Each number is 500 + 25 x the weight over the matrix's rms, rounded and kept within 0 to 999. Layers, rows and columns count from 0. Numbers have three digits each.

# layer 7 attention key, 128x128, rms 0.286, rows 54-96, columns 0-63
504499494464503522488479489477499478514465503440500521516504509439517484527542441506530511498494543520502490521482489517478490533510483521510505446490460495511490484491539477489545495488509529
510507527476516443520497515490482468485510510458499500545500477448455463516500549453494496526533435454534476520479522470516532505528469514484493535507518444543466533466476516485502548506479509
469510500486473498456504464525487488453488501487486491534508493488503522481527519520523483504464473514467481502547497486530480541533491474461533500564491504477477455492481485500482479546540540
508507496502505476532512488489500483474498442506513534513535529466484518517510509548477538501537498509492494484499465493478517545550516516560530490512516486510548551501480481488447546484486499
525487515531539513493476500501504485495519507491512491474486520488471520479487506546561455501519469464514541506490487538468526500533547511492516501531489477520503528525502467494459517540496507
504502468450477508528525508507493523498500497514460480553485494509482522528547500487503514480516508531503529549502499436520511520478465498494507513508480512488467508466498459502522541465549484
502534560466502500539531463500478488504492495531473467510508526482481483526540497505510476492481502516479493520521510500457435488479493493498487528523491481467541513493518508548458498520499516
505524493511502497521500511469516477512494545467523465536469461516523486517479501487486485498556489439520491530499495504518496479533546533504477464521513483502497479497511477486501524558526494
500523453538487527483519548487508468490518473493501493553527504494497529466484517528522516516508548488499519528522488514520474463511498533486450452505528505531500477513467506523484479500495494
519495510555487485510488495495526498496514506475498486528472524512533518499484451458512487479510516507540482531500530473496484511520498458506498462496521498515475560508520539460445521431524503
488503514532510526516484505464485538482519478499492494501484503528500512501521499485484528471483487522511496495524493489476499519507488500505495497479494476481502508498496480526482497494486488
501519478508484519509485512507515516521520486526508474468520518480460489490540484474510506493495503506510486529525521480522512518503483501527490497496487496500490500520490491475497499498497498
477487521500537485474512481514500505484493527451515519477469439493476516469472492508504504487498494488504526485490460506490490468524497512508489518492494536511510516484505474518509525505513509
507504510515458486485520475482533482507492483482526463481505488491520481504535515504488448480490497517515499489497518470554470536489444505483469526466560517476511507496517454504507494445468480
510497462537492479550543503439488526540513511529439501544474481530548498522482474493490515503546456482571501490523520513496555556429478545501520515447505467535511524456531484452529524482460473
517508511449487512439429463525543474579499495484512545496576546401514447502464505499535491539441488490509506485547475472482492508500478479533520449524493523497443496557544475484480466513516533
506483484480491487504465487480499479540503460495470513502521516490519504458488494493479481547513498524486526500514454472478504472511483508504492563544451492506525508513513514490440483481504518
488463478492504516481492506525462542499503503497476493533495482479524547522491487491498540464525508503505487514469507493481488496501530499505500530468504496532505435537548476484524504535498501
488472469504505537486519506480520487502508512524501486525508502491495509510521491489535500521462497483483513503509489500506504506484485497516497486461469496477489507514539517493519484535507483
485507486485508471512482514500516505466512522500496504477502470488494477521486483500472510494528525489497527492477490493505488493504498521515533537497479517480512489505479469488500494499482509
509486502498464503482472493512494504526490443509512484513496514508493483469513513514506471471465467495529478457532533465526483527492463468467497474508518498472473504471534462494498454484500508
463493536485534557456486499523482488484502493479538467454505531454492522453500487500508480478521482494473523515510483518505511488530485503524510509515463479456490496524500518477469466545545515
499519497499547538467499505539440540525508533522503491472491487471487498484484513488519532542488540471483491476521470497497507438539563497564521528513486499512467469529496541467471508531524497
529560470509539487532526502458493521500548483499502498507490512494523527539530498495478550507542479504544498493531493527486530554478514457525526485520472456508499493507490552491475500529541496
462484476494479502511478471489501522484488531469501489483444505470526514481501500513511514537473505496520496494514514485509492450484520485547487524518539467478506478516511487515500529523467519
489508531483499496464480483474525435511537455499577502482523494473521512496462512473491511513509504494502503454489489493508496491511512422498504518467505521515476510505457521544537531509543517
467490521500542532521488463514507490550484540481517506515511507483476514517470493468486500498501498513501509539510516498497520486501492521504479495478501492494459538480505546541533414516501462
493555540468525473471505535531523481477495518492528502504469493459493491498442538537480517491500531467494548454499532488484516441510555460545474537480477484462513472513502480534467473445510470
474504514515514496514520529478527473477511492525473514477538497526517466501488505516466501513522491501498509528535523513546523478512464501477491496483552498483524506538490503483536510543505538
502510543495548506507496505502452522517509464441534472481511495512516465520494509487505490478491461518497479522508521499513456471513510533486488467514527477494521540454509502503522489474505497
490505511503500442560515539500543475513520491457462488563524501506458468500499503501511490484498505488458538490500498500541483529533504511495461521479512509506480546487460511493509495491526533
496475537501541537459512504535472530502512508527513498502489502509425480506511517463506534489525495486503471466507463499483536470544495479473528496561486543518500468565511451548546505477462553
543547513547539459489480509521523488506509463526525506540497488507485483500498485528495497509523506484518476487489437520519500524500476476464487482457487474464461481554498496519499519514451510
479526476483499454482506500494447494481476484488491502486526501495519478476538515483480504503507482507488470499520497495499515519494491464503492536528485539515478497500515505536495495511536516
520503473499526515506482488501467526492508486509444431493490464487509510487514490495479511451499503514504511501466482498475470464509486447543494514516516502493499502490494474453493487516513524
472496505546499516481511533482474553482509460503487475506497519489510472559481492507555540472492492566493494474534437483501473512514532498522507484512475530533499472499509524451515505490475519
519504472489509539510513511505520509480455472473486492503484493496525483467480530534455527506492493536482495501463509491497471468508537522505478526512497513524474485525524498457510498492508447
515484485525479507519471480539491530480529537503520503510487517446515523479477506445518498486499498492510505482509540510490530528492482498523485494503497476499483480490486490502514519460512480
529512544495519492525514458538472455442488487466473528492527524496459466473501515513512512513568469523520526543481512485534512523468530507499498493465487512510528484514505517516493483507455510
484485485472491481507491474543500508563525482483511509501550481521510521475535459476553500493482496519523481551522462449478491498498484474493463493465437489484516521505458479499480489490487490
516472496503475468530526527510503505541514539482512478515537479496537464446499481484469497517476469492529538497525517491483456482521468509516504532486520499528524520521504498471487539497478485
540512506454465549512477513510466490501499528557500526473519502514535488527551507512485532507502509474530493532548531512516535549495469504521487525504522503512485547504487504508465481506491527
501491479534474507510492461482445500505491507484509492482531488506491516490486545506505428443455496518495574468474474474522532498504499433482466519486454496472507516567420508502502455502452497
# layer 7 attention query, 128x128, rms 0.284, rows 55-97, columns 0-63
525499475443516555517503526495507512496482480520492490497501495495543466455476485496514567515519520507531525505509492451436460480503556489544509497467515463478499502468467524505495476486478469
507486545497546522512469497493522487482509464513541496477502459509518475502524503485532484480523488448502476474500489527452517496467517541537497541476515494489510512524453522501500492468507494
498514527503548504453506549500492504485476514482535453518475485490516496487502493523487479492479475512501499474463492490460426490513485474488542491502515497470454536478525504531491483489469510
520525481516457503461514541492476542535462515501483486524494453497529524480443504454466497516483481512512495524485518501505440524478506528484510486505480522518487489482523507506538477463526479
488484516495500490485482517476554492493505469486533550498493494474493475494562556525502499514481492498498504519513509497451471494539483522528500471539477478519500485534464481497524510499476523
478483511515513510510456505519466495488501506505518505510469501519509501519495465450528539507508478491518505482482504481510516527489511501482511476514534517525487487504514499494505544523524534
515527515514511494510472474522493482509481493502459536468582477493496470501492549477511500519484514478479472493464495493463461477525503449529536488533542466504509534520523512501500432441480512
528493528488461490477521485504523501485458537486498484468527489505536497506515539488464497497537523498477472487469504517482494513527466523497533475490547510494484531469500493476526487485496476
532532508470459469560552492502462522502464502484497504477533492475495462514464500489451486503464546520479523478482514524532465504466499480522502547503454509537476481553455482506519511509508486
501503503517488460500501506506505479484518503502495548523483527457525484501479499493446507511526507488512489478450494500507494510492524497533493473546488502526505490504474498502489541491500517
500468519474474462514510472488509543479487457495499491503515483516515515529465482495485521505483521500518521509524485483526483521521498487525479486517545532483485443488514514507506483505536481
506507482459506512519468509495490468485516508544494476502469580469542495480503528488510485465492482479491467479481510498496509495469514511514457513507497466568489502502494508456502503507504467
551522520522552521548503508512534586509518524461489458509509429491468470457514466477491512523534467498454501530483554511465465523487569519445527481515438543500562512559529516496482504515496580
509518478525520532533534492547517532556478564478505493514469472453469446474547514491500487527496491487429511534507527539505448454524593505510510476500464542466545494548490513444492436507468554
565502498507494463548530470469496535507460551476516489517482528463484465451477494532503499504482502490517504526485503509477467486476500490478478488512483485535534529509484517467461505522516530
476519498500486487496500527501489505529541499490529513474513502476491511500525496527508458489495516483473546528477507509499543511486458542523553464525506552503526482529475490500512480510460513
489523488499523540501496559526525492526505475468564516517477511489519512477534470484479518522505532491506482491534462508497475515499487516503531518484535526525513481495443491464493508511553514
500477487478505508496489508512512481513503502503462500520498485522490535511481482469486489493491508522506485504480518488491472514519492521499525527516492498462495508534512479518456515506504483
520520469496515491501476490534470482480506519517473493502481507508487516499478515500523510494509475494520485485515501499491522490476457501541529467523468461500502474480520513490519481519470494
496527504493514501505530469484550503494488484484510483519508446478512489512535491519494477496516486501477505495461519487490508472535557472482506523495484514519530524558445486510482529499527508
531524542480518493558501481528499508441458486483528498530502468507485484544495495532473493433499511531533477495475497492509542517500507504490455506488547543449492499487499503565501528472448540
490516517518480488514548517495482516508465499457534488519519486528510501495494478516499480501525485531529521486503522544514507526469486537493500485457477512488508476482482518529543491469481489
478508505485445502519505464484520486454508489566505469492475462533500509508565511518485486449540500479521508492538462465509535459503445482520482508496517444517537528494468491525519525499516452
506496525499499526487493555537489479542566533506489469498538522460507518531500523486498477516481525488493483519500513467505522501480530498481519539517481493470535494531506553517530452523490537
522507487500484504488526474527517487485477521484526503522530515539493481511506518487519486533498501494516527485477511502544503510482501491438535493516474492517540473488487476499464505524531511
478502525532499500496490478496502513541501458504517471517488521487488473515559496460504499513526493498496537498499497512493458477520502512523498484507483514522538478494512483467508488498485504
499488497502501484478504516477490501501477508461492463505553499470511503532499473522516479531500492508528492469577479503488516447499543467538494505499490514466473470435472528496495516495536549
500516479499485503506504547502501511483517496529489499469472504493475532523471554538500496496516510550496513491499492451471513466505509512501478522476512524482501452511525473531498533517482509
517498495497497490501506517512454506483496482483450502487457534504495560444499510474479534507495504463512516485494508511522501497506487475556482465526521486502472486524523462509489505457470501
496521461470527486517482513489508516530533472559439500477505489508461501509493528506501529543483496515534538497447505506512489502503501480480558451504481506505474478546508478495509498485479506
475481417482503471508467472542508487498474487472504518463514524518515503493481527518491499537507538516486475503551479480508476493568477524474485489478579507503447478486474479552501497451472486
503450494515492472548499496486503497483489492527504499472455559514519491491488498554481490467518474528480481514503514526507462506498472459514531471550513479535487532490482495531467516532499518
481513482512502497504510513488521464479485487475533444537474480520549510474501521508473471453477508534514524494495520499508480516528477527482547534517480481489481501528485488451507504471508537
492517558476475547459487529490467495512518523482521467494497477549545517453525480487475479524521519499561495495488508504497497494555521500480518522526522502506511542465468508473519562519550494
474506473515470502448548511533470540487507501468521513493508530510521505467509493513511495527480480440491515468505496486428499507482483507471497536502537493499500526511480489519483498518527442
501483519501546548488471513500448523467478498518554492474507528474492477489439517502490521494518540455489499457501502522487505468507538534549470478490474486462506500469490516489476486481459515
511515525463507498478522507477483482495508507503472528481549468493496477469467497503470493540515485539552492493511490486523485480489499488475522522508512462495489546471506487500486498520461450
509465477505471442560534508517482481469488500484526485507490563531535457518537505485488475474523498489540462510542482511528562514501531480552507500510482502511493509521489504513524530435497471
512501508499500526479494503499533487524480518547557509505481474513523516512525497478523479496524499482487460525490486510530504476530465502507488516466483500492542517532448502473481477481461534
484512491496528530462486484520505479474506516529504524511525476464487514457545534460508495537536509510488489471509488486527483461531534464455490521487522507531505497501506481451485511496511525
509459530517483476514499509471536461522533504504557514532493493494522454499520491527465513509490509483533540501530510529483477507487494491480463551470518536497473501475513503508493515475485472
493497506496473479485478495537517468462499522519470480503463454504510501525537518489472460497490507494494516494460494474521479440477519499497512476524462523484506554506450507511460558470493523
459522484489458502512510487439484474497510513501493505506493501463489532505547540513513528513524551492466455497518514517526521463501512535480538565504508507475532516471494475517479480519470534
# layer 7 attention value, 128x128, rms 0.44, rows 0-63, columns 0-63
484532502495504481520499507496493473502468484507491473503509525476502471441497444494518488476501527506511478496521502504558479491502523517521495533514484487495466493508456501526494491450507507
508469474502561549474484502502508517493521469482491473507450569506549526512523545462540530507470528503467495465529467484486488475500505508484511500512505499524494494479533488482492489535491462
480526545505488489508453497512511486510477519495539475471514520519559503491508478481528478537419525527525463475488497480535521543502513466502544497507519536482424532517468498463492499463481493
527527498473514539481487486521487493518493482492469484476504542474527493469465512472476524498478487471501492525540546496457507484496527507483481517474473479497496495495499480498483486513508489
514515534509486510548513487500493455457467514522542519547477509476509515490496483490504480530538497446457477505499542490480541492468553471490529538514485463474483537517492519524531488459494437
536483514516493511501499509476470544535544471460518483482467473487507463520510496512517495494488525501499514504506512497461544504499521490502493493428461457465494524550529495483521457520506537
459564535517500558488506491506514491497500530451535485548486474512499511556471481487481513536502516476478544473511535527455519465491520458476509569537527549478493448475518533558507478514532498
508455474484486522531501510502519524437502537517530498532496512460486499473497478483486503479501496477514510512473497550507498525488523529473469523467522505496523501530536519537469503464520497
522483478501488492485541514530508482526462535489486543533527532476512541507515472479455441452518478480507504490507455487480500500498473529522480467492480473506538515489558486508503519525510483
511497524484508535582491503500488444498491551521530479473501470506469488525449502505523446518508485500492528514457509513526525514476498534513501527508486499443532468497486537510473543475465505
522477502500485566498480476505490511527542503479469473453461459492536504506456527502500540498461488502485492509491481464462482479485586474478487542533506509498471462490535529498513485541512508
515532509480472489516482501457472507516484499545524512474528486493505507500484526509548510476519554516509518531458524520478512456487534502461531530499468488469485438470450513531461518514481498
514453482491549498466461477496482524505499486463515506467481543492454450508527514474485497532480537482519503520466519498489485557495494477502485488520515507508491557468575504483436478513494506
461483556473528452524492508512478494456494516549517493532537462521537463495472501512500531464527531501509524473440500482538468468500489511478497509548517499482486467493464476492462519524501524
501510544502483480473496500464442491511508560529509480519449464486473544491511526486500489509501479477545491500509508477482514495495488505556543480494514544540519485506489518494506481477521513
500461517483543508471506487535488509493509526544507473473509534503463510458511483468517499484482526506524452517489500505488523491491527539496455498508439509514500497470540492480483527425516513
500500513479534460529476522504542497508466477481470510495505513510515425514488472463505530471500491495512482523498515500540488490490489477493500537516519507465466508517486493521514504484492475
551519489533491497495502528493484493519496503500498496517497483444500514502529485493512489505524532496465547484527548527492505506529516499488497503494501498499475492483575454486485503536483486
522525497522489534477500495494503491481533487499515494549500500495521494483476496545476502461542505466450493467519490523501489444491500488500492504518527518472533520524457502498535475545484517
503514517473477517489514554523479467522482512498494487518559519472485467534544462521518511456506509474458516503503500481538491515500540481439496508500491484527472460521544518477520475487520505
514519538473474519512497483542493464524465487484482480481477541510476514509461511434498517495510469475470488481525477490509504479497520467469513568513517463488454483470511496492531474517504558
457514504487500503511483477523514484502505514501463480529487501519491535486472484454542529476459457524502495505518474483534464515481552489455480496525485451505483498493470481493486473507514484
497531495508475511508498448504512509486488503496502511497514464508496499506508492493500509526497520495472507499509465533519510532492502509466529485532542481506526500522499525565546493518433531
445504480508494518532513492525490529483507478526518519533524500535504528505490468500466539432481475526543535529510507515510523457479470513530494502480497496547492523501409499473508503495474507
470476528496475524535538518490460483501498551475553533529538472492500513489487515494513502468482539495533527490462487482531538492461520461507502497522492488456530488516487527535511494488502524
494545478487537499511465429495476505508486456469479514492487505495495439522480477452462490510457501452496462504526489489516476489493488458514500486530469506489470510522468518476506498472547480
483519498494492506483484519512486498503493507510512510461540505457489534484481486509471506486493489510496509519507490464514535487523505517468513494515467524507468505523453480502505498479468514
515504500536508494485519522499490487504498491543494510495506490458496508445446555558495464505482531503520501489524502495458562491509487514462524453520480485524546466468522508481506573534485508
512492539540514515457497488474517504482473530505509476548493440474473489507452500516493438513484472523512575486466508520488542515500522488522490503438509539500533509523536474509513524530484509
472484540491503545488508473467508479505493500517515469499494556452498517482481487540503518532485560501456527509498500538481506515497477503496498551466519541476559467496529484532504490504514452
517460495524545466529498481473441521456516516515495489517529522547506491483484519486475479488514474518498473538486468511496460492502464511524492496515425499540547504546522503456461515485472548
534505485491497504486511538513542505492467497499510459534527513506499536499576479496466516466516488495470479520475468528497533486491475470477516490484502491487526473502526487467504469505510504
566527504498493522475508517506526508515451487484515509522487531501474485540500484527475481542535533475476498498514522547487472531476466469503530474513510513475527501530496491518508497507498474
476463475535478455485490529460457499478486489518545516471458499526464516507506474493529514506539518523474534502482479477520486524535449514449498471502509580535484491470470518462532494489547524
475514484487506440486521451484509496516483489493534517521480499494478500523487504523505480478502501487529532517520513489532474484542499504538433452521460486507494510508449475506481530473497449
459468467478489509494506505513535520481521489507462515532503501524514527544511480514493521459521516517512458444465536504490499493489496503504481470551532507493489552463488512501500493519520511
464435548493495468439494467507520489538458479477484490493510500528533500548518538474500505489505452536541506461472480483496522492517468512532513505508491468540507511475509487478478519536529515
501516526486489474525521504510487486506507513497535498479506469553544482464504514517477456464486490482489472515493523516466506481500486482509513492500499508501507535504463529525528494508488503
503525508501493491513517468485544517513510469481442494471460510505487522526523493464530556485493470502472516518514498496527462496463520476498519501529582472473494505527533505544518495537478518
539479467497530531484506489467518509516452460454539454525462482512486502476484511514463538527527485510501500493532486470457494497512502502493517548472539478508536463486499485480493488473514521
539569487518518469507520523519504522545532500490479507557513480511477477519500531502510479545495496480476499438464512503477487532503477477513510459527510511533500509496538486443504468520461514
537483496503471530495509499513494498487495455502537507526514483545477524510484478508511497509526518490504526519523503492483475498480511473486530504499520534534554454477460487509479498505488490
502479493479526520475478497528510503491474505500487461469538491493505513499529493477512509549477477537495521525519506545495487504472451532515478448490480515499488490474484479488475487507464493
507467499461536465472545498501409498493513439489490513480484467529487500520520509515470509471490506523563495542505457522493490502522442512506475527514474513512501549493458503515526535505544490
491531486481473500503504527500522502506501510444482490501492537517512506515505449469512519573469490430442514546515519528515457472505512501569551507484501531453469507471492505474509442483491531
474517522484487460506492499515498515523479493468530545483490543476465496467495521485520515481508511467524497512508464459551530473479464500524473489526477509463469505490473534493536527483452484
480453476513530509478503499550501440485464525478524493516537522467500522524535530451482486482502493491466494506490469512524483479477485547513491483480489498513448512502527503417501457481535498
498465489492514492479495505516503500516465495453516507544517513530517514497488505483517524534561543518518520457459495500491492499516490480540489488439524477477522516480532459520514497472483493
490489493501522551456481498543480521504537443475457523502502514505481458525496505502450537485425503495496495493518487470511507469499494512489488511493504491527505512520548485474516443484499470
474516530511459495550480481447503504498494537479524463451543475497526493516510502469524487475473494512502498489509512529503519485483546469496513516562474479492492506506483509470516498494474474
475496464463492522514507508496506466499480534517468460508513532528521478459499518494530498509502470456516481507490477497485526507506498484515459453499492509484517505504505513507470497485536505
488504522490501518502486508521506480537502481520493511485554471474518478518553497524480503512535510481483516486431488468528518498455535494451522506515476464524477471481578503479506488528507474
516523507514514518495503470498492517542494462526502505489484509511519496492502523505469465495508491529481513481458474512499503497493485527460524510547481491524483511479508532461487513526451499
527541519511478499530478514558535494468505535500492515452488503525521530492481486472527493477529486502511498530456531486503501492484507504480539492503467505494487504512482520508512494489459528
521455455492510492500511470497474490506531453506465494488476480497474506486531517504474485470493504528506488548468480497493501526503510490506550498485474492487521516534527498483494517521534525
491454501471511535507477435469481513506494536482492468496481521494511468500485546485551573508460483507517426535493497530535488508476496510503487510521497494478507504543492544469519519479521498
502420524543512530499494459513508487532494487487523526472481526481489494496480530517488509479508478475511482474484499507499523496507486458473555522502508476526479445492493510498494528526507534
512538487501484481466502487518465507497498510487510498530521477518492459494481465462483514504439509478458502523497507514504531514513550490526474484529492493499482473490563536439508478512507492
526480487531488496562454496484503530477526469488498456516483496467484483515507539480500522561480523494493466480495497531492488532503505509488460455526472520474495523500509512501497507468467497
463533449503503476452487480519543520499493498470493511549525462553518501518498508509448490509504488487486478461517470471496504502512480504551465494516501510506504489488514489503521478527485490
452515506483513469498471531507549493475469538481511482521509498567514458534484467474526500498540488456512510457543529518516506535505541464485479496544522473508467514520506489469466500460507493
476487499486493494507498465494510496511452509473492489497528484490543498528493474492559467507528510475524503477511509495467512507507489470501544502492555517444504492492459510534519520496480493
497523525495503512502530491545526497508480522521451536478518484503504513514486477504448443491448465476471530491514500497513540482454511504495540536459520491520492475542509557463539500488488508
492522486512473440512498511535502490518507537512497449524527459491504455491528509523525529485482490514520499517507481484481505448539482488517510496480533496479503513504481487507535494484524466
# layer 7 attention output (transposed), 128x128, rms 0.402, rows 0-63, columns 0-63
477502482486482477472537510470504520481498519487533494499493562506529497470517509493469528513480500523493458518474491530522491500479500496529506490471503449470516471533464516527494483444514510
511421486504553522501473499514521501469492522465502495497488523499531486534482533437482512487445500505510504434519478495542458463510526467547513523464502543499476490507539468450492501567500469
525517485538487541479514470486486534519445463492473476468515542520557463538517501505505540538391540519515513475508467503501499506487491504498515485514554533497478501494480511495502484480509514
493512490466488535501495521544489496460491502519499489490485517476481505489474525533505494462499454513500466509505511475506482474465504495489522522518504465512498467479492502506478520548525521
506498512526494569494505513508506484524494558511513514516484518483473498462539555552514465491516506457516496524468480524493496534463484488478504519501490511527526488552496481472511538495483495
524498524520508472473491482541467524511498521513512519516482498478539467490534538505486509484482506517498451510504480463469508506515549501468528488503514514431492488503529509553497483506476519
443524503528468565519490508493500505486517495484513505516536481475488514489518505531526522491502503527534569476499499499455482478522544487470511494529501538522493506446470472500515505481550514
482461511495480566471533551531500489481511557517529473514504523505507476488516464502491516482491497458522539569486520493484494539481532525506472474478514491468529498474528516487446537502535547
500490487491509481474485544545512466482509497492505476497530506465483532521524479510535477496514485531502539565496460517486492519472437514495511486447484510534542509488571485471487492518483500
449452497511492501521507505496494499518526531496502507513507447535490498543506513526470489466497488484505517524508492554516514551499504539490498456484491498455509487505422503481502459450501552
490483509470519523510457494504464482510546501509475519485481466459502506479506528524481497503500509504481527440469483457452505461508521488470519498539525481490465478554467523510477524508485521
491492504505521511478519490525526493513510531535542525518519533495473509521537514525467498482489504506501493505457547494526526494528543494476514532493507482489494454505430515520502495512506498
522513497500478522508462539500501490514476529481514490524475516467490475549503509492528522544494534487532503488487508501495496539490527488522525500480485532502461492455547506512466501485502477
463518528491506452476486547439473513502478514460534480489512487507540459487489504511509520482497498516514481480522528506522516481505484488500468469534502536511541512513491468523478466528511500
496503502523440492515496481498542490539479510438521516519503507520509513509513545500521489511495495493521508469508545494456479475523472469530507475457468490494521506504510512468508518522473531
438483489521473538498495507546449500487532473483512527493506491503497508522536513430484475547509504482485483500505498518496509529489498477493523530440484475518499475505465507526487482490528493
484490495484484481487520480491486470532509499485501484503482534506492484464479466513529505466468517505504498498486471489509508501478513494481476510516533490497500545515466471503485511480535491
526485474488519521511494558526509502523519529530508505520513556472516502472542487485511496497530522472496492502519498472519490554506526499476494529485514486536473488463520500477520476532501466
541464513497548496494515497491530508491554517510523502505485502489550493463506502532445494504546503523473514542490484549515507489476498496460508495540489482498554509492512473476478535502489504
499471481484474484496506522482487496516504511481536491505495528482513466504451510493503513506500490498499533503473473458584505548493483521496461502526513422481492531517514512527516492460517525
524498522465470492492453503470489490502507493505478502474529489492514513473463552506530504470472511500495507480545471497507495481491478482473531469493511485517491499489506527494487503522503525
509510474479480495476486512545459500479521506507489516506533512495499515482446507496502479474453468537477533481502513516518473481488510483495498462516511483509515509530479469484520556482492518
509493504506504516512494506497505537491530516499557513494524489490491478499497494547476520513520531498492526516532537508550514467509505481479512447494469522500485525501511492453519506474487498
488509486523495475496503506490495478525485546494513485529517464487497542465473463537506532456471479512452553460499514536503462534489483487522485487517460507517497524492488485506504533524510508
437472515498490506497503511508479526484454549492533500512494474473494473491468501540505503532487511487506561472477504499510526528522516481452498462519495541464543502523476498480544509493502521
510551451501507485487464492519526458520525497486506482530530569474523512529494523533437489534444516505506505508474468510506518484495478499498505474543506524479472491483480512487470510449519499
489505492521492495462503504509524478476515487513517484502504481480506508514511491519475518514499468498457572452511501491532474474508438507491512497505505495542530503492481513490513477470494521
470477457470553500511489520528514495464514523544511490506476489500477510482511477519449459508506524489453443464535503486511526513499484557471500493504492481549507474539453517484507487533495516
500515502504455522494501546511469496496494536500501525507528476482490485492460458515480495497510504509488454495500531492454521490513498538502522526473501543486519508480521534511494508508493465
453466517496542530515521478525466482530482485504545464426504502474490471476451541525450532520481531468483497557452503527541472533505529527518491517478502537488478491521523506488504526461521476
516480497492526474507515500490482495446508499496532519494477518545485490524482488493476502562489487468511478505524569536465505506481480461488475544517450483522514530530539511454499519534485518
531437508530484510499531507499507474502489489508492513486498470518516464486527487493526472516509522508492524479471474494499484545489489478501442509487488415496535537478539501519513473485497483
561501524495519498511504485459507481509473516498509498501495499530485482506477489533475509482507478486546486517509462507522495533485507500518497499461511490530498533517502521462482492480487465
510486528506504456536547522508498494499499480506537472530472508496494511552491512461522536455500520480502542497500529479527508507559489487475483444474536571493483530485448482482471493533489499
525534510515526490525470509469518494482524477550473494491517512483466479506456451471531480466519483516497512537504516522489501467512481496515501519495482511471492497518473501524513506469491496
472523490509548496505474504515495513469498515488483477501475513496535523507514464486525532493507518514462521503473468512445518495473483499461491502502478508494493511481488490507496552483557489
492526526512505456482467452486466537522469473493494488487540486522466500538445526470509479497483478580487476506512473488436499471553461509529456519528480470513500509474517464480516542530476466
511497511497510556518514507485470518495498518489507481523512493515492508456462468499495504499506509506528456494460487495491497471497470492468487489481496503475525539496495480487529492488455522
526539548476518493533486504466541521512508508469486498457539516493471459484502508497532507494485476495499477522521492474548462477494500485502482482488546468472495552478544506517522559498481512
515464501500483568511507523485534499505504507524485498522500464540474514473500551473501474480510514533505502475523529494477471462507528529515503499479489515486482490472476508560484499524489537
551520491532536480516503520438484520522468494514514467521502534491501458496553505510532490530492507501513508465554515502483493537481485492471494486539495532539481524495574504480484452515519485
550464506470498493459504517456547508489503506499505474527514467533476536509489520502504473523536493456513540479512531534519479512501521491507501517490496513521509492486491515538513487511470492
483488480508489518522501519496500508533473524488502536465493472528511480539482503502504533477480497494517505456518509509545489506477524499536512463468475465506478487497510511503518487525489501
503512493522535484520510496534484516518501475511486525489472447515488547520475519463505507509537514516499519520464468491498516491557503480510495499514496493507466558505468498508508508526501510
538502453439484528479492480444512496521507491473520509451481553495532497492514503523496511481522479498512490451512525497489480490438523478511553475489468460500512506470509472511471498447530541
471517537501478513523475470489527502501495471495508486471506516465493508523524506479500502490471502510486508499506540485502518483479438529526501485467539530502507490492464496517508498468517491
519477506529497505517477550493494493491471529488519510505498527512497496538484515499496498486444493504536551478503458506509509488488496503524508474495504464481519511487526484486499525497480489
476463494509489466487518485486506540498466519518526520548459527515453505498500526467533515530513518504517493518493479500472515492500548501497516532482491497516538504505495454516473561518460475
492508478483486554488495509531521511503519484492472457536514479461490530521480502473481472518495521513493496454494476483488512479485479524529522499550535507510459537531532529531521510515542538
493543530503515496509482474520474522512512481491512483467495507498494442478468485518471512461440519486481506458515531542529481476510498459476509501505513481467477478497490469454564476509490478
508506499485492477491521475497465487487491512502476476472501544471499471510458473512530548503499496478511525529506514495506508468516520509508487486481462473505522493486504499480469481489531524
480473480514487468471502503504535516526521503501523485509528515436501472521550530504500481536527490569513506484492491489536503517472490505503462475535558459526523479467525503499513506502514462
494510521512508481532514501475502529482509462522502518500517478510507483497491500482477482514493483513487515486506488481535490499487443500504505495497472510534457528483503492462539482509516464
503489528503460475502479508504500485439523511515476481496525483500548535498554492559495492482480439524514510478524503505494511508461448491470506514471532470510573521495464487500529502458493524
537476489521515452515488547518506473500505519502495495498490476514476510517481516487487475490487497527506475506469488515513519467504522475510506469504527484463508497475513511521492485498449500
494477477486484491529492469525464533500521519480510543476498484505455481493510510496489539505442515501467493529487491539512483511478504485524485481563486521471475497516497527455475523463508554
470478490527496470519479508471496489516489510528529478512497477517491503503499527533492469491451484510499494519472471498502515474504474494494534501523492515494469536517501525502529513527473524
510567536460500519511519508524487516484530485507523480523524495496464454538486540520498512509513492500504503479477521499467521479478557491493495477500505474522497503487518471514486474477532523
501526504480518550503489479492481480505514470501496495519469509478505459512514498492489540497496496462503496524523527520512487514495529504517500463506513498462469494514512515474487510490485468
512481475486512521500491525500529497514505500492522513523494479520492492505518484462534511532488499519491498494505501529477537465527503478538490487549489516543498527539531490478495525503521463
513513520471474474483476513528521514485476478477503546498488522481517454469487484495524499490511515483520498493551528509433499549489482479489486509510510471530490525481483481515536544488565477
500468507483477458474502469487526486537472523497520563505497472522501471497502436515532510477497500471492487483520464494507504502490498521493504550521498515492509503510470529494505507475489500
540512504500464479470487484495533483539510505490556494512542460507528510499452478510456476468484497541492494467466496519502536481499472507487538498507538486518508515541564477488530506534512522
524507533514496452513513504515511498519533533483457485446513490539532489451520501504526491511518531536532496516535485477495492518509497484533512490482498500482516541514492523497496453464477530